python train.py --n_layer=15 --d_model=64 --n_head=1 --n_kv_head=1 --head_dim=64 --d_mlp=192 --vocab_size=7229 --activation="swiglu" --norm="rmsnorm" --norm_place="pre" --norm_eps=1e-05 --positions="rope" --rope_base=10000.0 --rope_fraction=1.0 --qk_norm=false --attn_scale=0.125 --bias="none" --tie_embeddings=false --parallel_block=false --init="normal" --init_std_qkv=0.0558 --init_std_o=0.0 --init_std_up=0.0558 --init_std_down=0.0 --optimizer="adamw" --lr=0.00355 --beta1=0.9 --beta2=0.98 --weight_decay=0.064 --lr_head=0.00981 --grad_clip=1.0 --warmup_steps=308 --schedule="wsd" --decay_fraction=0.588 --decay_shape="linear" --final_lr_fraction=0.0 --batch_tokens=[8192, 16384, 32768] --seq_len=1024 --doc_mask=false --train_tokens=123400000 --steps=6780 --dataset="wikipedia_en"
Each number is 500 + 25 x the weight over the matrix's rms, rounded and kept within 0 to 999. Layers, rows and columns count from 0. Numbers have three digits each.

# layer 11 attention query, 64x64, rms 0.155, rows 0-63, columns 32-63
477488499496543527474487498484537481492502474503486506499520511526485494485527517485486476503533
481538501556436455500484494509459540487540530504529467507539489484530500494441537504479548526460
504526515517480486504477508501492508493479520501481484526534495493524502480482506482514508479482
506495512505515510516507523481521499460447509501473511507529526461496522508506517505492470455497
494517490545490486525514484528490511474502518495510507513499504494502497511481506487470511588503
505447504476531497475522541518508485501530509495498530460496520504476546464518537491476514512473
475487478510511475501557496516464489582489449494511553478474472476475542493538495494463509535468
494489487455515530478515501474489500478488508506499522486537503516490531482508487529473496487508
511495498482504519483485494496478508518494484476507504503454492521479519461486466476534495482513
492480525537498518506514503472517513476522499483493495502496476513486488450513491492488499537529
490495519487492499499502511503522496509487513484498509522508512486515520494508496470523491420466
476490493493527548473489524472528474488502481527460516508526508526459499491520483467515461478532
477502474535507501478509492545502496501492490504513478492534498545494476474460517505502512515501
523484487486506533500484514495496506447506513505495488484503484532470501517495515544441498500508
501496508507496475499499490509492515514459534518503514514509503492480518454488514487471493471521
558448495512498485514535498507494503489498508482492503505497493499505509483493495492474507500459
501505476523479457527530468550492526531510513477541471482470470500529452499488522529474547568479
487520509456504545503449516490493512514508500472492480470503479517480486510523520497493493514557
450535500504506498471542514522507501463468495476512519465454496494489509448516506485512496509513
466505498484525520490502552489523490487489484499446521504534506505454533472529493487513482490536
511515512461507503497515506500469479468499486501520519478488495500535474530478481511507500493474
497480476544503499480512485527482506496491462496502472470488491539493467546503492526506512489524
549539506521446444504474486507467533487503530496536484533513499472521507490476521528493568468462
545572537499432483547522458533450565465485540432581495506527459453565536478456474488513585507494
482504498505493502495500494481495511497496494507516485494525503486496509458556497494526499441504
473522508491485494492459474506527525532522494490502505519494516482504488476479494476478501463520
491507545487488475499511501526492482474494517493519492529570519461528542508488502539523510468524
487513498518495502477490499489500507458493488512535505519484491471512469457516503503483497482471
511488503538498509464477520516509507496488504519472487520583512517477482439519502515470506475499
498465519491508541485457546469470509475457506494477525484489499526505508504510503510493476465507
480496498472502513536460517497537491521528507503493480468522499479552494502471515532503485529517
509484490489501493497485506495478509486457526522470499537489503519502490499489492515486496507498
516568491555442422581546463515396569505509560498568466525522460459567502497459506532522651608382
515508539505505482504499508503510504507499517484530520523468509472509525487516507472513498484482
473504558461526513505487530461511481524489450481474537505492517492472497507563518449523452440529
516499506493530517476529541501514464514472477516465520490499530519463544511531490475534476502521
497519506502497510503515502490494500519490506488482507514540514462485509500508504484511491465489
505495486484494490473564518523480488452477535509527504481443510481486502468491481498490501505479
506492522480504508505515516493489493546490534501487493479500499420486536467498477491508503515475
486482468470519540461493516494513467474506481528485504464514501551476475514505505513474491459522
510467487482520529502537483500528471552515507470505503498517504493493514500509477497519484525477
539501520510500473535546470505502520539508508459504496503554491473504516468493505515507502569508
501467502474503521505519497465502495477475509459499501489527508498521515484503503514504501503465
487507520509491492522478511517491503495487481485521497515479499518512466521491496499502507539535
515501487465501499506503508531507487447483486497510479485520500502513513502505513537498506432483
487534523497494502505488465526502504493460521489505484498547506482488467517501479506505504465522
504512485559500462501495512525482495520508465512515484510433506507507546487520505498539504514502
494471493512502519519476498517496502528487497507517503491513508511510477533490500519498509529489
509505508500501513491496495494503503477494502500501504506523501502498479500493493495502501513506
481494537515505490495530519500509498512544498492518485493505472549501474531525503499471499485497
530493493511497483511524505490506498519508501486495506516489526508486517465464493473528507462499
484498489510510509501501497519499486527505517520503508506465487500496486523478488499489487530485
490474466512498512516490468492501507521512490532530480457522486494489532472504482511466499508514
508493497494501481504500510514514489502516525480471512523509512508483525524486513502509508446514
398449439469643590424510517455617350489478434597407550564558582597421522519575462499500353518584
504543527481486468537506492516490509469525497478510502487485472512526500448516504488464515537494
513513505474499501488492479529504498490481520511517495495494501495489488510491481521472505469503
455501541474514524447464532504508495476488491492435518471575519483465464490485518465558487457544
504517513468503504513490516503515495478541481512477476490530468508531439507506517533511504570524
526511478488491493490463483511497504470469515507455502539516518494488513482472515512480498443513
499503510494504492507504525506501489495515482479528507518504500522552494539530534504459499507443
504462447475508557512471505453487489491503517509483469488484488537519535523503504534488499566546
449514460498496497501498457485493512555497492528530526492441498498487494473497487531459506463533
541498487491504522498501509498514511508515484478436463480549496516471505494474495531496490524540
# layer 11 attention key, 64x64, rms 0.146, rows 0-63, columns 32-63
471494484487594550468511520465579444477471472548448525549523550532451515496570499481523420467551
514502518474433504515470507514459501518529503495486461474509483474487472511460478511514527529516
520507529497435478504481511507463530511522521476543482483470470483519510491465497499496530524494
514513501525478485480513536492471489514505506498538502507452485511504518483517495517511504516499
504501516490458482508470513499463529504505527489524464485486485475518502504485506520490523515500
480499530517534497505501454498558469503506459514486537514480518539484496527538489493482471492500
475518497543494465503496496507501493489514501497526516519481498418522540568502498484475495462489
485483495509540497504510505502549464487513457515494549524489524556483462510536508456501473517498
442515514503515510507489506491499477537490512497538508513513480493541458523520476447500493483468
456512543507474489466488490490482503485510496507530462487539485447523512509526545505478518497521
510495471505500494497486524483501496519493502493470489505471481456509524492501480500553506514518
472492502497547504481518490492544469483488462522510529520496518532482501495533504494483464481499
446474530469499491520478485520537521502496488473528506530457498538459482510534521475477499509516
495490521517495492496513502492525492492512501503533514515494515529491502511564513485441511506489
529475497460481488516484488509489499518487535487498463500491513452492491516467493528531503548499
495507487473500497503481525497501495473484504513498500508499490485513547536509521509502506533543
501506496496492501496496493505488506503501508501508486495501486494490511518500505518503506507510
461509508514510496477525465498512473527505514485489475488504511515516470489538511486470501473442
464490498507498494515478514488535499475518528497520486521500513492525471520522511500498502454490
488496502504495489504497485501502501492511509496514504509496509519505506497507498497495504508481
475504452554488492516501522483497513521511491478520541488470492490540502503492467480469501530473
410484471486542502490507492503570465481467467538522547527531505533485509494543525462484475500486
482465470479644571471533495484620415470469440568416562550533573568436515501575493472507410442551
478491483485544516483491511481534483498501488506474513515512512507489504491519501485498467476511
562505480472498508489505500496494480490509521497464460503497494470495493525457517479521507515511
477475493466579515502507502476540448497478473537465525523528526521469493480526483506531446507511
514471475502519502493487505484513489542524504497464486499492524499480488515431472473517477518516
536498477463513505524511528483505487467494516530480496497501509487500509515515483507496487500509
566489522500482480475499477514520512484481469509507479472457484497475535470507533487514504501537
479507518510450481520497508489493521501493493484498486481475500469550503507499522482505543510468
530502516473460496515498486512450544521494495497519468475515503490506483491463503547522530511495
523484517460485483535505511506524497497467486480535492488497503500489494490510517503485519533511
514493497469478496476457527497486498511508505517493481484522488458495510511493500529487504505538
517528524526430457522488501509460525520532520476541488488459477490521487512471498509481521521485
486516514521514488477508502501521481505491479525480504523501507541508529471523499494529474502485
513475482520558524502513494502549468474481484514474520510508525530473499480521491490502448472516
523526493530492469506497505521485497496498533497498503508477502480524536477491503523519486468523
459442442538525505507465499468544486474548522511500518491490542484527501517493506484512497500499
523483501518525508503515473506515481511503513506483514507504531487505509476473472503518489498503
475488493521543501496524479494552469500507454515504535531483520558471510512525505478480474496499
474502496502560496488517496502529483490485453520500539532467500521469502484544505491489466473500
518518508461478471511461507504460523493487515482491466506492499472508498506485527520534517522521
512524487494504503495476523514507499500502476494467508508471482502509488488538532488522515492532
528507521508425445530485502519439557521518546470492458448552480450550505496442501542465550504458
484494478513504492503504501499516497504519490508523517514478511504516524509535497494502499518497
513486450515489495472509477527465515558524507457524465458477482487543494480444480499536509511488
516507526476496506509475494495509506478493519510505483504534512483488478518479498513490494478495
488495508484520527501497475516498496467463476554478539457505513539492521492493498538509479492497
448450463500665537456547484468591396474477436575456576539519546591438521466607505464492377486516
477496523559492472455505516505509504484468486506514500516474488496481483539529498485486508520485
511496500501493505504483499511479495517478507504528528506500484499483526525480452502523503452502
572501538523368450546485499512394603537524551427550476457461441459555469512434483527455590521463
529505508448492503484475498520504488506477493522515490501495488455526478508493504513472505500514
466506521519503488495511487494517499516505473486528519524458506531481513514514497493523501490478
503508507513477482504497499514488518500504506482517503497476487507510490504491504503482510514486
484485468518632553435501501466593434482473452561485515521516565566451515512567509489502408516536
450470478515517486518522500500502481528517476479493505488499513505503488528515477489497496529487
486502504512448474523501489513466519522511518465528463489465482476540518475469481501510529493480
506521478508528511466536519491511497467464468531517487506501516535471528505535498509473468518499
473474481466537509492510494481534465536492495493509507528503513516482528476515498489516476496503
529478498517526504472480523480512510460504476519456503507483499542484522519531516514502483493510
508518544452447491521490503499472518512525504476521464490507489488478455517483545503452543495476
448484491487535483505506502496514471515511477496480511528514518506514464569498514496497483494474
533542497496460490483489491527479521501494514464577493490492479484494495454515516488508532512496
# layer 11 attention value, 64x64, rms 0.226, rows 0-63, columns 32-63
462473448541506497490452554562498517548492526459535481512528491483483486473516509472461501446467
469500508500501483484493527553487490521497478501507516507510487513501421564550571494539505498492
478558511480498516551555499486483531475515480513466485465515516527504520503503518538500498457481
461547511529498507471517478494511512474489508514493515479495499509485504518509515483514492539517
514496461516504490536423521521505512511523535546491502482508471493494503527505446558477493511519
474500523514500472498487466486482493485555526551474543510502542501505497496480450488537502489522
492494542475500511526489484499495498492522520466508532525505536474494483525496480472477501518487
510517494493500523475509514519508522510489477489482505480508506523495511505503508536469500500536
482518505479502496492496500488500494519533489512510500492500522490509522430521508509485508472477
478455542484497494521515483494479490493466502523504509497481504499513474496503467491500499510492
494462493465503444522496513569498504494464518468502540553487499498526474516500548502503494469524
469506547515501505512491459513477515451510508489524460443500504499492524498508538536534490491475
510553486467498497475484495487492515530519464535496495557508489510478467507479507490498491516509
501515494532500517496485527509528504503478533524537522501491507484532473514512446498519507505499
526513461518485539487486512470503481502482503506515485496443501494482495478500490510528459498492
506552535481498517483566450478513518515524484505452495480493510501486465536475497456516503487499
496501504516504490474452516563511509510530493512518508518538465499500505492511460532445506490523
511453467476491513481504519527510495490458470498478527518527509508543482493468525500528493529523
432464452516497514510487496487475485469548535561524497500548524498528512527523534545502503471491
451474483508497481462498492496475501496566478514523522531503512504532551474490496573539496523519
483507484540503462523485502505480504506473514526493447463471494505480521499480492479523489494493
487553550511506511531471508499522532512507490491506476504506498468490463506507498532511490498497
477524502501498469504493539528513488516542458514433542551515496524485490519484548491537503500516
533491515492496506497499527535500500533504478511513504486500468521500546472518470499520492486483
507489487485496513492509484476490490445466479505531495467463512515496521531510526491512498501488
511567568486504470524493444529493485468517479480485514503494483480527488500511503515550501505541
487491499519495497473521523545502487515475487518505546495496464517546522517486498439562501510528
503508444504502516457502560491481522506523536495515488549485544493488467512482500487435492491459
511476493456490544519495529506527498480512457471514550491507498528476535559509477504459494513508
446524495471502499559540489512501515440481480498517503452533500483485507498558530541494502497494
532477464524501532474477504480492504454512514482482488559448474498495511516457471544501496536518
535538521473503484527476468510523484489541521439499526525528507449488473500510553492522498538465
530524529493503477516490454523502485477539521459538520497539478479455494496514494493491494559469
486526433531498525499489513461486520557512548522491476483530532475479472504489518468516498500461
503496512455498485551496505500494518490496514539503502451547520494461498559510488491494487513471
456459518472497518552494530500527478505524544504486514488499546490513461519559468522496512481463
499532500480500497490498508497507474504475504529511498502487506494521489508534557491537505520476
483468520457494484519524470486469491485487511503468523515468542546514485536487453495517491499545
512532490454499485508564509493501514487429444526514443464450519517458474529520480499439501492451
530545505437500491538482502503478491467515469511473475512497469524491463492500479520508494487467
464488481477497497499500501468496483496475488483525505521516502503493493527558552416524503494495
487512473532499495545505467415473498520538487500508503470519527492518573474485515489517494479498
521532525526504480519493431492506494483509529494520465469471510470476470522508508504466491528443
506480506502501491543451506497490511540503543519496478495549494489497472498477503510529493513481
492499508460495504489512473521503484541518485480517543502540495530507554473527526475488503495496
516514486566504492470522525495498500502516475497493489540483483491507501406506502518533506515474
485491501468499452490464538534486493527530503514537489520482492521504501547501504518506486515493
488479510496502500504487486554500487490475498460531511486451453514493557496496500494440498484498
510499493506499507493521542546498508498500509519467507555472510510497510561491489479511505524494
527481503493512499513500486497514507464519489482500517509540479494500523505475474496470532493498
451483519484494558485560523469510498516492479489446530517495540534509499493508453502476522470533
489480473497511491468488499529509532541509501491460485518510507487522468494488513493513528490494
464506487515503503466499519522505524547502473496479474508503467517478492470535476494512502477499
491503527511500481488474491528515501526539492490482511521491493487487484474487508503485494507508
460500493493503456520509479498471495459537511511524523519498554480503467499480525518509504498513
479531497525501535458546516425506504477497514516476514505461545480461483482525445550517517561492
498505506520499541466457496492492513539576496489512528473544513517492593486500483556453497505511
547467473509503490448480483550506495474508482485512481503515457507516509480512517510477510494530
493457529500497495514506454527484501496539490482511499502527486517496536493493483498488495474499
533492457509500503502513499474497489503481533516483513489483515481517508426517465486484501477485
437499498531502485491493513499500511524466495525511501515531527502494520534516556526496501529527
497448489486497515493487466476508492515503460461520526523484483535453547514509434473471503519518
499507508485525473499512478527502539489521501473486482491515491506517480516490529501495543501477
545463515460498526485497474489528507503469492445490504525481503486481480477494488509467493505481
# layer 11 attention output (transposed), 64x64, rms 0.21, rows 0-63, columns 32-63
537471501468484523510472538479504516524476531486476510535563502466476509505544493485511508468474
490535501480499541505492533496463465465483520488477479530500510505554506538520501535520544486457
510513474512487500492506475517468524485507488525490480470553509562467519482526503527447525491527
497531499510508503473537483496482501484506502510496521488477501502513498466455475479516467517508
522505497530492471480465502477490526492488528497455540508505513473452514484457489527513426477542
501487506506491506501488496509463527446480519505516491558461534560501499483460471451569474466494
502507548506486491501528490459515518547526487488498497511470508497519490491519477452520459501468
520521492495505524499489498505472515522499481480491511459518484539466512502513520525462521517547
520511504478514532504510491504505481481495501475504483528525488549488496474515504503490526496490
471481482504484497504468497502502491481492495526504447474485501460500489500485502508505489512523
503494491431465536514464545489501520471500517491468479481482487526527532484561517508502508472521
499522501499474539478459458508436524481493493540537473474555494518510496476493477545475472518501
491536473498475476496532481501482520534491515522491524529443508534454518536481517484495484449471
479510525495515508462474526489531519507488540507498501489536509486487470496462483481488471553553
517456463492490525497545481494479489516490536510527497492509502452480502517453487540500508554493
491533498518464488468535458524487484495512481489475496498489542518479493494468507468484527491496
515497522521475463468493511503514517507498526511497526506505502513445500468520514515485483463540
495496469459504531517487493515508501522490494492451438471506483497527501519491543517511533552558
483488477574524483505482492509490500504491496529511468516543509494512502482521515505549448488534
512511483530493482497511493505477515511472490480533465524491512563522497484536503533536472487550
534500472498507492496470507511455511468478503513486518501489529467489542482429463491528472469474
498526554480473534464515484488508511441479534458488470519578511500495473516461494564463469489534
478508490481519519530486513540500495470521476529475506514487493544471477518495539491487499528519
541470489487454525482504515501454495504492523517503483495497496500468513497514496523500543513487
461492463490502548512472473509468499507505472545552492447495480492504502512514496503463491552496
483543527500459484493476480508494455433489502512565482502475512505520503464484504522469454481516
507529483475488540491465519488484479510509504519499480489481497497541505502442482494533540559547
504487497473520539479506527480529542574496507466442512522526498522465478487522510470464450521499
540499495498481523512512487480501501555564464497504508446493488498493529542543509515480511554535
481508505514490492504518483492475507461502505550540488466529491474520535466591474498474520456480
475493491524493496490442470484533548542501473497524542483473490511466481507472493506479435543545
495495555470493498519533498501562466465534519490486492531512485478572460516530539514474459516458
529498530496458489503523490501509497461511530505529518536469491504529481470517494496487456489423
494519487538537481498526502492498501551514516495426504528565525448502500516442494497514494515478
539515508484522487470503511486462527502528501521411508465512523453515549489504486492527453477469
502479523493519513512486529493548468449490504452493463513563522477500474498521491520526495538530
464541501513533471490522517501499450513484517526538526496472511484526513494493507492535510496426
503478463451509492546484514503487495460495491468513464511463516543514490535499498501516499515549
484490467498503465497528512528484517519476481519503528442466532470441531494555486452449521464439
488477473477479485509458484515510478451492503527512498511481503513461476532497518520447481496493
448505503475520525530528508476501450514530491517532490531493473446546500528533489474532525528458
523516495571520468544555477501468484527508472482523491531512506517523527501479506490533474489490
510524523484477508495501474499502512452486532503513523532484514476519477494491489461479449484418
517507486492497505499448501494489506493505528501417482501542501471507490540438515542534451468494
541507502507489494507558513493472466539534501499538488520472488547523511487556521494547568493468
489474525525507497477522525527528504460475517492518475547504498528500489467500511511490552512482
528503471468481531510457535494453510525486495510494504485466495505484507521519492500514420475500
532484483497475520508453483467499491512527475530529534447453479479479495490521507495467486497507
502499512493501502481495518490517548554516474514447511476482517513462497464502488467478466543513
487505527521495480500457492509560508483509457483496518501500492541498485493539502470483484486513
466486496530542467510519512499540487515524456474524493469503504525464483524517511494487562530563
472543525488531482476461528498541515500492470469452512509537528520516504507519520469510523470516
501488495512471480474520515506475494483465520486514501538511522506444507491524485510526560459494
506497516493465529492513491498499504473513510503471473519496489491485489495475525524482490493515
479501504501504511521496489511484539478486489523522476522489515528528500462522486457501460461481
399501529528548528472502511494522531499495480480549521492519493496466449464493452473464486577511
564502512552526489513530477480469505533516490493515516520541488551485462530496524569481499522546
529481495517492484495482508514502506498510508501511517491456484523531543505545523521509536444493
563475481508480450529506495514491505494532476513507493495498518528520511510536504518519517469499
508468501519510447516545512498525488508481536495506522530491509480500526459493480474529549505471
497548499496532542507494529491460515483487502482486478502509485515526532507494519524528479474513
539460474515484485539517509487513488506515450427528508509439501531499515549526496515546487492510
468557535495520488481444509500543521473497451487481526505526509547518490492543510465471498466500
513461516453480500504533493494567491477490504448476485503504495496520486538537528539484550516504
# layer 11 MLP gate, 192x64, rms 0.214, rows 0-51, columns 32-63
486516521501480509516486520503519519493514498502514541485487488506486496493538504496465496500492
537513524501498500497521510493499525498457512502518513511486468472470537541496497541508509513544
513521485512477463512522505524433503486524497499522483477490476506508519511474513525533530536486
519510507546496496494488490531454523552538557507485529434508482535506498525449480553470563535504
433535473529498473544522524531471595454482471463516526498571522537528486482473531519449597511494
466501483479515518534504499489468495485517505505506509432486498510508557475485512495503505504515
543493482500510509495494512501500506488492491482491489456499501529489510521512510535506480490516
519480481496509474487515517491497506506483527479481547486477492514471533491480498523535494545512
494474507486471439448470517502466492466550519538497480500508481496529507488504505480541487513504
499521471530497511517485531515497501502462568508455510479540477493485480470502510514457504494504
495501507498478522491510531497508506512547502470499524551497519490525471503505502510515512517507
511499463494504466488524519500487520503511483442504472480554484519529526498503566508461534529473
469528513483543530497500493496463490521520494499501509491487501494495526472473490469491495491485
496539535515517482478502498526497538485494499469509516493513509522514516464499490472483522487502
495480455484500519470537451502490490496460493539571510453532497516498480513475518545440553527472
525509471541500465519504485526492501440494472483509493503482506505507510487491536510530502516524
488538489532519515511492504503501483474503490493509492498533530512489474486504530527454505520538
454507503520533503520518496513497496523506472491532491476498504510527471495518495501498500552526
510518532496531489490515474495502492500485523481499525526505527477503486508470501463523502482476
510474502531515478519481483462517512492506493470481536488523506516530505515465502512514509541505
540472481487511509478478455494507512503562498523480508459477449542516493524476487490496546484503
516499466540479487489502493526491489465477506508490506490467519539487527473503480513501482480492
503474486518511490534498495484494518553509489503477479478480510491496501524506484496493496488482
499547451440485495521486484524486489463523495500491502477491429530524521446527548522481552493480
531470515474502522490501510498472496506481509494512519507490507483515533494494487506497505515484
457496529542503478480471486497466506463495496510534505522520514542492477496503471492488523501504
498560474521517468494444478479455497494523512484470533509540506534533515457510483467542523565493
483551512474513490509476499476490533455536494487498481540520474522535490564532515445506527478490
546551525536525482491517495492479504481542491497486534486486493526554511506477525506513527489450
500519499465503529525485497472466486481499507487496498484500546506487518526513533519521500493513
486513500501530498491492502525497488468486466485516497478499516492508516511470494531508505508517
543473466474494484474529481511485504474507508486517490541470487512547504497474482519523521488488
507457494500529487515469487523471529508542527467495495454451477489501466512473501511504579472472
471506440526507495526537498516524506512496462485488518480510486534499512507484546541471541554508
559454481531500508514511532495458505483519544499510508475507490491494523480438486536476509513488
512495496537523462500505475500506508503482515534486516519487501529513495498498475491509549467463
538588474503491428479487502555515518503501503392528516494463498510507534511514547485521542559538
504514527529520454507487488491481485506518530484502496493501417477505490497490538498522501513504
508478470470495504472482558484480502523562522499532502526483553508483549517500466490460515503475
515510525516500548472483500467509507498514515503471485459532488489508493493487485518493490511518
475490485473499494487516500500491496498497545528535512483486466493524496478489489476502509525443
527488485510514494549460489504472498534513545476542500531517494525507547537477535488510530492529
519506520469499468507530493488491487521539484505457495484491508490485518538536529515505547550531
501450453554475501516521489502466490499581540493568440485491492490507538499505503518502549506495
487508480510533491459537531497492531491480496506497458456500503514533518456511502531509536501498
482486502563507485501529488522495509506514479474540506478492514505487511482493501486469492514481
526501521499503475512512470487512494489511512471526512499525487514534477523506492527496500513474
460503531492501483502486503464548526524507471481479514474535484496518479514536524520502523516523
497497481515507520509511443531492498481526493523557473498480511520507474477494514519506513533496
495496496482527502519510495508485565481546537425526497510479534481504539518475513488533571511504
484482474482509503522531535498472480481500502497537477490470491511514502529472514498528501529462
513455481472503494580508452492431541506539562496490494457488492518530517483503491519483536537476
# layer 11 MLP up, 192x64, rms 0.196, rows 0-51, columns 32-63
501470479496491495491496485489546491474474498499521475507484516516488486521524496503477473484502
474537525486497460489536504509504510479448485528511532518456513482461517479501518493503493493497
509474468493521527506507522491481453505479502564492484486494502495459521485513487504547473477515
477525484528492529547504502482469466512445505472490460495488453498494470473535519550528514478502
515515485438494489562530458475472519495476490523498495497450473504488483494527497503469519500488
510518450482527526489466480507498479534556522507517481507477490484472494452502489480462518523460
514453472510501511554457485489481512506500479513475495507515524526464506488515510505467475500532
514518520445493538486508505478467498489480553480523516503521484537504498487508502522492482523477
524492475491502508519547551521505485502478486500501474510522500471484538492486507529488530500457
527476501482502475563515456545470465515519506492514527463508467499499506482496486515448508517515
479493489507493576460507534470509483515503495517487529508527539521471550519497485496512499500528
480485472486499534525499478494507487514452502482503491499481480525505485477524547514475482471479
444518471506485519494517528516493522486489486561471493449494476469522505483513473454520481513448
522481508492513459523480510523491501533520522444509502525505509481533506545474511509498531512510
526493441491468474571497512506484481511503462492512520529510481472479516498498494519519497457529
479510473460504500489481493490515518494499480509448536463492459468508530475529560498516504544474
523507508491501475509480522513500486515506517487495510510462523459494518487482486470514504457466
542504506487496483513512494527465497507476560499455489528508548523494499527508501529512484444459
456518511530472461494526536478509493496483518501486525522511491466538551488457477499531508499441
558491527538501468487548492517523480531500512494499478523488512451464446514485490550508479502523
486485508510525515592503543530515498476529495454501463528469500503463476522501503520556496506498
525555505479508515500484464500451523492464501540531527481496521507472535485506512504466495454491
511503469520489522446497554499532490480474519506474505489499479524475491489456503506482508487475
526486499468508494538507503512500513463464510471479498558474523511468470468524491514534506529505
534428469515481467505501500545499479522458548493544505462495495522470506509517527498507473516549
557527499502498524505480489509461518478466484493481477478504484492510523498509505512497503499500
413502465501508533491505489455491514512508526500508488492517507523462558506472522524493495484478
461476482512479484510502494483524475487491467536494460507492502520508484454529519496522464490526
498508498477481502516522501482503465502475531501473489507488543460459556487523478487514433449534
458474511474488473488517470497506479526545508518518524473525554450498484548520530499484507526460
471518479510490507514493479474490520447506506490516464464555517494527518460493480478499492502538
523504460487495486492506487507505489505492472517486475504501469549512503534502471531522499531461
464545526526506496463468534514576517489545495483477517512513487482501484506470510491494468506513
535478507471530499492505475524484489527502509439528498535488495496473484542514473477516454508533
488533544475492488500495498493456500537471451496505482513502519504532475503515495492500513458493
537502500482494471493528523505451510477478488476544510501525547484480503504509503487501498506475
499482470499508476506502551504526494467483487542497504493551487508535543467508474519542498512518
499519470482481503543552532512492492563556436487500478494471493488497510527494455531520507514495
504483496514511524479456544497508530539532514483488515531510540495503485489451490464515471500517
513479520521499485513523538529527504511517503460527497497441504500502508494513491469545508491484
472509517530535492502498496482501470457510495499489529473475510447484520508496462492532504511468
530529488526521471516542514516481508506498499469524505444483540473478514527487518538487526484517
517465505467476507491475470519483518470457519534481494532463543486470485529507510495463498455504
499506486455516423456453518471495468468523497508508519517510483467530498487466527508448498534496
534465507498514471506497508516491530526495519445485528501503486477554472485488457524518492486483
532520509467485547511465539456489521469524523464469452511496508522537511518481517531532474483506
497513451467496479500471518508500534560441489502507534531470496513482475525483497486489496483497
466483523536480489483495496473488511469473521552515500490496516521516461496494498538494494474484
480501490540511481505475515504488476503484487487566486514525450496538502525493498510505496551525
508479483483498477525488488546547503467467506462511505529487526509483467541514502511526518495492
468511476503481437446465479486491491486469463499471519488497518515471485501527559483477511487508
493465468517488508461484473467479498542491527508450492490515519524503531476527463543501475490487
# layer 11 MLP down (transposed), 192x64, rms 0.187, rows 0-50, columns 32-63
521469501491491501532504496517435504551498507493509466507482486496510507508497492525505508511531
511527521485563499507514469491497501514493480518491493527495491536498492450451502473519586496491
502521524496555484506521495470500461495491481520506512499501534480532497492526484535495400487525
502478503484501438477447499485464490495475534501519525482510499480512477536508505475479502561500
517525529476462483535522477516480550451490527499521517513541485507469485552502510544466528515443
547518558519490447495498529514479538497461479485505515534491471492518466549494538518549498512494
522497523483442489502513515516512534519527508476504462535510494480495488525497493494511518458534
486514483489534510476516486501468488462474473516491533478482486516507535518494465486494516546489
508520506478452481512553537482493532533516480503528475453482572507533464515480504517509500454504
514519532482446527503472479523498548509489522530559502501477480483496493532475554493512511515495
499482474519576544487509484496545457465524467540500526526492548510487502478516498494508428484530
484517505494529450499491491470511497468483526525479503518526487488512508490536475451482438523510
516491513476400498519477491509486500524513499454511479534492504458495520500528487484501525459510
493503511499486498503510495520524511462543496498468538465484505517536478482533562470484538503483
472499542502401500490498446487496495514482526537488493476490487491507509474515517539461517511503
500539473509579523497506516462478508492485501515505544502472512492510494469470489491500526575464
500491458513520520508506490464481506481496487523474510460486493523496515467489534513471490526466
487511493513553529498490516479496483475489482512523539476485501541513499485477530498504483549473
491514501442413482499511462510482519535519482505475473530515495435487503510511494517513518488520
483516523470440451502497508548506544503518477494530500496489479468475478490497481502477448464536
529483503485485491481519525468429470516522566522536499473562563505521507468519455481494483520500
512503520467477491501496490511510522563507493445509488514497510485502500507516470499484499490514
483481543520563505497506457485513510522477505493472495478483550535488513508528458540525480482480
539509477465512479476469506536491458540474531508498501532492538463512490451504473529546458532493
469487494509544545508491476519517449471551490515491526488507485503520545474540494495456537497485
502534512502492471532546516528540549477509487540521532490503526469478523524464500495469496525504
551485539515559544494525458503497532498513504529525491461488462533498496498522532484484465484522
485528525485480494475522552479521515501514493514484471538524463513471520509515464480516473516534
515504529478380496486474522516484503512505532484509478529466511460516484512540481507532461445511
478496461513530518551504476474519502443501470524509519497486497535509503509491523488476500529494
528522524472430482481498474524536501540502507471519487535483500486493494529510503489515533466535
515523587516505498480517488476455485543482525517532491497516514490484478498513537497472452468539
485489510520480496508496442509516479558470434504477482518520485578484512492493473490493506478487
510456550473508486476543503526436494508506540473510462484489494487504478515489468488539502500518
530469483492508509560496463514509545476519537492510512505511474468425489475485524516501473534505
500502522500436500497497501525484534492520474476497462508451467502481446516498465518498497475515
519521522440500488502504436483503440552511522510529495456470494512502476528555494481553492529538
495486525466474494494505501454456589527478517485526500504541516503530483465504485482496564508516
472533505519530526494499524496493464518542524539507519517510483512489497482528466489480474533510
495514481519538535491491489485510499485488487493491516488531511533500507479486524503504454511484
552521500473496503500504472495506501521497471493500474530515492525482512502513504487508521499545
535460511515501479466452462493480553489483490492504524500520477461502480473513506472500530511463
477509478513509505526518499516526505484564497498498502446478498526496521499507478496515513537474
444478517502480539542537468484550528469535538486488485475518524559528522483483438470549535469493
497509506517454546484466478451469509507466485509531505495516490509515474498499510472489524531499
463500467537571502479520497488516490460487507554517544464499507543502520508493526485496510499462
478507515547461509511527539506529488501510527530516526498519473541529496476469539484507524536451
493560544517492499530458526492543464510514478499497541489509454523509508497524519501523470463476
521503544489478496498484523499486526524533511471483498520499506502496480496502500490512488461524
498526537484428495559492487509521491524488496524510514493502483551482456528498515464495470504502
488505519518570534504532541481490511479518512528518506458514503531497506498475510513478420507501